python train.py --n_layer=16 --d_model=128 --n_head=4 --n_kv_head=4 --head_dim=32 --d_mlp=1024 --vocab_size=8192 --activation="relu" --norm="rmsnorm" --norm_place="pre" --norm_eps=1e-05 --positions="rope" --rope_base=10000.0 --rope_fraction=1.0 --qk_norm=true --attn_scale=0.177 --bias="none" --tie_embeddings=false --parallel_block=false --init="normal" --init_std_qkv=0.0595 --init_std_o=0.0105 --init_std_up=0.0595 --init_std_down=0.00372 --optimizer="adamw" --lr=0.00278 --beta1=0.9 --beta2=0.99 --weight_decay=0.09 --lr_head=0.00551 --grad_clip=1.0 --warmup_steps=257 --schedule="wsd" --decay_fraction=1.0 --decay_shape="cos" --final_lr_fraction=0.0 --batch_tokens=16384 --seq_len=1024 --doc_mask=false --train_tokens=114000000 --steps=6959 --dataset="wikipedia_en"
Each number is 50 + 10 x the weight over its row's rms, rounded and kept within 0 to 99. Layers, rows and columns count from 0. The size before them is the row's rms in percent of the matrix's.

# layer 7 MLP down (transposed), 1024x128, rms 0.0951, rows 363-388, columns 64-127
114:49 59 66 57 52 66 56 49 63 52 75 47 67 44 61 48 38 36 67 35 59 65 37 34 52 48 64 54 32 44 58 35 65 53 45 44 41 59 47 51 43 53 51 52 44 54 65 64 46 48 58 54 42 40 63 35 47 46 36 37 54 61 37 56
133:33 47 64 50 60 53 43 39 47 31 45 46 70 57 46 35 52 43 46 51 57 49 46 42 40 58 43 46 41 40 51 66 24 49 54 47 51 64 45 35 54 64 36 28 43 42 49 52 41 68 29 39 56 57 53 59 58 67 33 32 50 37 59 51
022:47 57 55 65 51 66 57 45 57 40 53 57 33 54 47 49 45 43 58 36 49 58 50 52 37 41 61 51 33 42 44 65 44 67 42 43 37 35 32 46 67 60 69 54 52 39 47 41 45 39 63 57 43 54 48 55 48 54 59 49 68 28 41 47
096:47 43 48 65 47 44 53 40 51 57 67 51 39 67 51 59 66 64 49 26 49 39 41 49 48 37 60 42 52 59 70 69 44 63 46 53 58 45 38 56 55 52 39 61 54 36 68 42 55 46 75 46 38 52 38 56 61 55 63 55 58 54 56 44
099:57 40 47 57 37 56 60 50 53 48 45 55 40 51 58 30 49 50 46 58 55 50 46 52 53 57 43 64 52 69 43 58 55 43 53 31 50 35 72 52 43 46 51 61 54 50 48 55 54 57 56 71 69 49 42 68 50 63 49 26 41 65 46 65
027:51 54 52 54 30 42 52 67 62 40 53 48 46 51 40 48 59 35 50 51 66 57 52 60 53 64 55 58 48 43 53 46 60 42 43 34 67 49 52 51 48 46 53 58 46 52 62 52 43 62 53 53 55 48 69 52 37 58 51 50 67 48 38 56
096:49 52 42 58 57 39 53 55 52 48 69 56 44 68 51 45 53 32 49 56 52 61 55 62 56 51 53 45 70 49 65 63 39 42 50 59 50 50 37 75 58 43 52 34 35 67 49 65 51 45 44 55 54 54 52 29 45 78 48 73 36 39 51 58
125:56 48 47 55 69 46 62 55 32 65 55 10 62 19 52 45 44 53 55 41 37 39 18 46 46 50 50 53 48 56 65 39 50 47 57 52 53 54 57 52 32 45 59 49 53 53 49 47 62 42 45 50 44 53 45 61 44 34 48 55 43 45 59 47
136:50 45 41 42 50 41 41 47 45 50 60 65 48 49 66 50 46 46 41 46 44 39 45 67 56 41 54 48 49 72 60 50 39 46 25 58 59 35 30 41 57 65 72 53 43 58 48 58 56 48 46 45 41 62 40 48 45 58 65 48 58 53 34 54
112:54 48 47 55 51 54 64 60 43 47 62 55 62 64 28 42 50 52 50 32 39 55 46 55 45 47 62 62 50 39 45 62 39 52 57 65 58 50 51 54 52 50 47 50 45 47 48 50 57 41 51 49 60 46 43 60 32 45 57 61 36 39 45 41
102:56 45 52 60 60 56 50 54 57 47 45 52 54 39 53 51 65 44 57 48 50 66 45 63 52 56 54 47 65 41 55 48 24 48 60 37 36 45 21 53 55 56 47 57 43 46 66 44 55 46 49 57 47 57 47 64 38 53 58 49 36 34 41 65
123:46 62 56 55 41 51 63 44 48 50 47 43 76 41 40 55 42 57 74 50 41 49 43 55 35 61 53 63 46 49 47 46 51 35 50 32 53 47 52 59 19 58 39 29 40 41 45 44 44 49 58 43 53 48 64 69 54 52 60 49 50 62 61 39
039:42 71 59 45 65 58 48 28 47 64 42 48 47 47 56 46 53 76 53 62 51 57 57 36 60 54 45 45 54 54 45 66 46 49 47 48 36 29 42 52 66 63 55 38 67 64 63 47 61 70 60 48 42 45 61 47 55 56 65 46 28 33 29 37
093:34 42 68 48 33 46 42 70 36 73 49 41 47 45 52 50 43 48 47 43 56 43 49 27 46 45 58 67 58 80 37 63 53 47 54 65 52 48 46 38 49 47 61 55 53 64 55 66 39 54 56 51 43 60 63 57 41 46 64 55 58 47 46 55
079:64 47 54 33 54 71 46 52 44 59 47 48 48 55 52 62 27 41 46 45 43 43 60 68 48 40 56 42 57 45 39 46 47 58 52 52 41 52 46 59 59 46 52 69 55 42 48 68 45 64 63 49 44 54 61 67 36 51 50 28 45 45 42 40
095:72 35 43 49 46 52 52 35 44 52 42 59 50 57 48 49 53 47 51 58 57 54 42 52 41 38 44 48 51 50 28 59 43 54 43 56 43 61 39 57 57 61 52 73 52 58 45 36 49 34 62 64 34 51 58 47 21 50 52 56 47 74 50 54
085:46 40 72 42 54 47 62 52 53 45 38 64 31 65 52 47 54 40 64 56 29 46 45 34 55 60 59 50 58 52 74 55 55 45 40 52 59 59 55 53 36 47 49 62 42 59 47 33 40 54 52 53 42 44 36 50 50 64 36 60 42 54 38 64
083:61 64 50 51 35 50 58 58 57 56 40 30 36 35 64 40 40 59 55 66 52 50 52 50 46 53 38 54 39 46 54 46 62 65 62 51 49 53 51 56 63 54 41 49 39 36 38 44 36 63 65 57 71 35 53 47 52 75 52 58 45 54 59 37
094:77 42 46 49 39 49 47 56 59 35 45 63 40 59 60 56 52 58 32 52 50 33 60 42 35 45 65 48 63 40 53 46 45 24 49 51 57 63 59 48 48 54 50 45 37 45 57 42 43 61 54 48 47 45 50 53 70 50 16 48 67 59 58 49
090:43 56 60 52 59 41 53 53 47 51 38 44 57 48 71 55 41 41 42 49 62 70 50 59 39 36 60 54 59 67 43 58 51 35 51 57 41 29 31 48 37 39 42 40 63 54 49 43 41 62 52 64 54 62 48 56 63 45 69 37 66 50 43 49
130:35 57 64 52 27 43 44 48 66 48 56 57 55 50 51 50 50 63 57 59 32 54 53 35 44 52 28 40 62 57 53 66 48 60 53 65 62 62 44 52 57 54 59 44 29 47 51 54 37 63 48 48 56 54 40 60 40 44 68 49 45 38 54 44
097:58 59 52 73 69 42 41 41 53 47 41 53 23 49 49 37 37 52 58 27 79 47 48 68 45 61 43 44 30 34 50 45 66 40 56 49 52 64 53 47 67 55 47 55 35 44 53 53 49 43 61 54 67 55 44 42 43 49 53 33 53 45 64 48
090:58 46 52 41 53 61 42 49 40 54 39 59 62 50 52 56 67 53 26 38 36 54 51 51 35 41 47 38 47 48 49 65 46 56 36 50 50 55 41 51 39 26 51 57 50 59 70 55 53 50 44 73 52 48 50 65 48 56 40 42 48 50 57 10
029:65 46 58 46 49 49 54 63 51 58 51 69 55 71 42 58 28 69 42 26 50 50 51 60 42 46 51 69 48 49 56 37 45 64 37 48 40 45 34 54 51 59 43 53 57 50 64 54 56 55 54 49 48 34 50 54 51 48 47 41 57 57 45 38
088:58 55 61 41 55 52 62 51 57 45 41 49 57 48 53 40 48 57 65 38 41 54 25 37 44 59 51 56 57 58 41 58 63 52 71 51 50 46 38 56 40 36 52 44 27 55 63 50 25 72 41 54 52 52 49 46 60 64 44 48 39 44 57 53
036:49 44 56 46 57 65 41 68 75 40 56 34 45 44 57 69 52 51 58 51 66 41 37 72 46 49 57 62 55 57 39 45 44 40 60 37 44 44 48 38 40 47 61 50 51 56 63 41 48 36 47 56 67 44 48 44 64 47 50 53 54 61 57 59
# layer 7 MLP up, 1024x128, rms 0.0962, rows 364-388, columns 64-127
122:60 44 61 48 39 45 37 52 29 37 52 54 54 56 61 38 47 37 37 77 59 44 39 59 60 51 44 51 57 47 52 61 50 36 63 52 53 43 54 40 45 49 51 63 47 79 52 37 39 50 63 57 44 47 73 58 69 60 44 47 40 49 72 56
036:39 57 56 52 60 59 49 48 40 50 45 54 50 60 57 41 58 38 36 57 52 52 55 46 36 42 50 56 40 22 68 48 50 45 60 67 54 47 69 55 45 57 50 48 37 59 38 55 44 34 68 41 30 56 50 49 51 64 48 53 43 46 40 60
106:38 44 58 43 48 56 45 43 41 37 42 67 54 76 51 42 60 54 56 48 48 57 46 41 56 54 55 48 33 38 67 30 41 38 61 35 52 48 44 46 44 28 55 62 60 68 46 58 52 49 28 58 48 68 49 58 63 71 49 59 49 52 48 64
101:31 38 58 43 43 51 31 54 43 48 37 53 52 58 49 60 72 32 46 41 48 42 52 43 62 51 47 49 29 37 60 47 45 51 47 71 37 47 41 44 29 61 32 44 59 63 47 60 64 44 40 55 42 49 39 54 62 46 54 53 62 65 52 62
043:48 49 59 51 60 43 44 52 47 52 54 66 57 69 50 39 47 40 49 35 58 53 47 38 58 47 63 42 39 37 66 37 44 60 54 67 49 58 51 42 48 48 36 51 54 59 48 54 61 43 50 36 38 53 53 58 49 61 47 64 34 56 44 57
099:68 54 63 41 51 56 35 55 53 44 49 50 49 60 28 44 59 58 57 58 62 57 42 62 50 56 73 56 44 34 56 32 61 54 62 59 40 55 74 25 51 68 46 47 42 66 55 50 59 38 64 60 54 58 49 57 55 50 47 55 49 58 43 63
115:49 49 55 59 61 55 51 51 30 59 42 44 33 62 54 55 59 45 62 59 31 57 53 22 50 60 48 57 60 47 56 37 46 46 64 62 42 49 63 59 29 68 57 44 36 57 61 49 47 45 77 46 34 64 62 51 58 44 48 66 49 40 44 70
125:51 49 45 43 68 54 50 25 40 52 57 58 42 60 41 54 50 42 36 48 73 52 52 56 42 66 51 44 32 38 72 55 47 54 57 69 52 57 60 52 62 52 43 24 43 48 45 53 55 40 54 40 41 52 69 51 44 51 42 57 42 60 53 48
112:64 35 54 44 59 41 48 43 55 63 54 46 41 58 53 55 60 28 43 60 49 56 54 46 34 42 45 57 38 54 63 44 61 46 75 69 37 42 47 44 48 56 67 53 44 56 44 33 60 59 49 52 55 60 50 53 68 69 48 54 31 46 46 50
100:41 54 49 58 43 47 63 40 49 59 58 72 46 50 41 40 61 45 38 49 49 44 64 37 44 46 64 54 49 44 60 37 48 39 47 43 58 64 44 49 49 51 41 56 54 41 43 47 34 43 42 68 37 60 73 65 52 57 35 59 33 57 35 55
117:50 43 49 46 54 56 63 32 41 49 52 58 48 55 49 54 43 37 35 42 48 49 48 43 49 47 51 34 40 52 66 57 42 52 55 71 58 52 53 62 50 49 49 44 40 57 36 48 55 48 52 31 42 62 42 52 49 69 49 61 52 39 44 54
048:49 49 47 45 66 53 37 55 47 59 53 64 51 70 37 33 71 29 43 54 43 41 42 44 44 45 61 58 55 32 62 43 44 53 55 62 40 45 58 48 43 42 33 60 46 57 46 40 38 51 51 54 40 55 63 39 40 58 49 59 40 58 42 60
105:43 46 35 43 57 54 55 44 57 35 57 66 60 62 53 51 56 46 47 52 38 35 51 47 59 56 47 34 38 45 55 41 37 43 31 57 53 30 55 44 45 47 43 39 44 43 39 44 67 24 62 42 36 63 62 42 33 52 34 48 53 64 49 52
088:41 70 50 57 50 45 41 42 50 52 38 49 61 54 52 42 55 50 54 49 38 51 68 44 52 45 64 45 33 47 55 30 39 36 60 45 60 37 63 55 37 60 34 55 61 54 53 38 44 45 44 37 48 59 31 47 49 51 46 57 50 63 48 55
108:57 68 58 60 51 42 58 48 49 47 58 51 54 57 52 43 61 34 49 46 35 63 38 53 38 50 66 58 42 50 56 64 56 57 52 56 59 48 61 45 56 57 54 54 37 47 25 57 44 49 41 56 50 50 64 41 37 55 49 46 52 43 34 49
095:45 53 39 60 56 66 37 43 52 65 49 35 62 47 59 58 55 52 23 55 70 52 46 53 40 48 45 51 47 41 44 50 31 69 46 56 30 50 51 53 66 60 44 28 54 40 45 58 70 35 60 47 60 51 60 33 39 43 67 37 44 53 56 56
082:43 44 43 34 41 52 25 38 48 26 52 67 61 67 41 60 62 26 50 40 57 67 45 48 53 48 55 49 67 26 47 54 45 46 38 51 46 33 58 45 41 49 48 48 43 43 47 57 68 46 43 35 53 59 48 43 41 53 51 63 53 50 53 71
104:40 59 58 39 48 55 34 42 46 55 35 47 53 53 52 34 60 55 49 63 30 57 47 60 61 46 63 51 39 55 49 57 35 50 45 49 50 59 60 39 47 46 44 53 42 54 32 38 45 40 49 53 52 73 57 64 61 66 45 58 37 58 49 57
098:50 51 65 59 63 36 45 60 51 34 46 61 52 60 51 42 57 40 46 47 66 52 51 61 64 40 52 35 46 34 52 30 52 53 48 56 39 50 42 35 74 60 61 37 49 47 57 59 68 29 38 51 45 36 69 64 59 61 54 55 45 72 57 60
110:63 61 72 45 63 41 36 44 67 55 47 65 40 62 48 49 61 45 67 45 61 44 61 57 51 43 53 60 37 30 63 56 39 52 64 75 49 53 58 65 57 33 53 33 43 62 36 44 42 54 44 50 37 49 59 61 43 54 48 61 26 45 46 50
110:40 30 62 31 48 57 46 60 35 61 39 50 63 57 56 50 57 39 47 46 43 57 44 30 37 31 67 52 61 50 52 46 40 52 36 56 60 47 68 55 34 54 38 37 42 52 40 59 61 54 38 39 39 56 50 44 69 50 46 46 45 66 41 50
096:66 56 62 51 68 48 54 59 44 61 38 48 37 42 49 48 55 39 50 55 61 44 67 58 56 72 56 49 54 42 56 32 37 62 55 64 44 48 44 68 54 54 58 44 45 47 45 23 50 53 45 36 41 68 55 45 52 52 55 43 39 49 55 63
038:39 33 51 49 48 48 54 54 48 58 51 74 59 75 42 44 49 34 34 62 54 42 58 39 46 44 62 47 59 35 69 53 60 51 67 63 45 48 63 44 42 62 44 53 40 58 60 55 61 40 57 43 35 63 47 58 62 69 41 42 47 59 55 64
091:39 45 39 48 45 44 44 48 45 46 50 49 70 51 27 56 49 46 46 48 34 58 62 33 50 55 46 24 51 27 52 30 57 40 43 54 52 41 59 41 40 68 30 67 48 54 41 62 76 47 60 36 50 60 48 61 54 49 48 57 43 44 53 70
045:53 43 58 58 55 52 35 41 34 60 51 64 46 68 61 29 62 38 46 68 36 51 62 44 49 46 51 46 52 34 64 33 34 39 52 58 50 61 50 44 43 61 43 46 56 57 44 60 49 55 63 47 34 74 62 50 45 55 46 48 41 54 44 61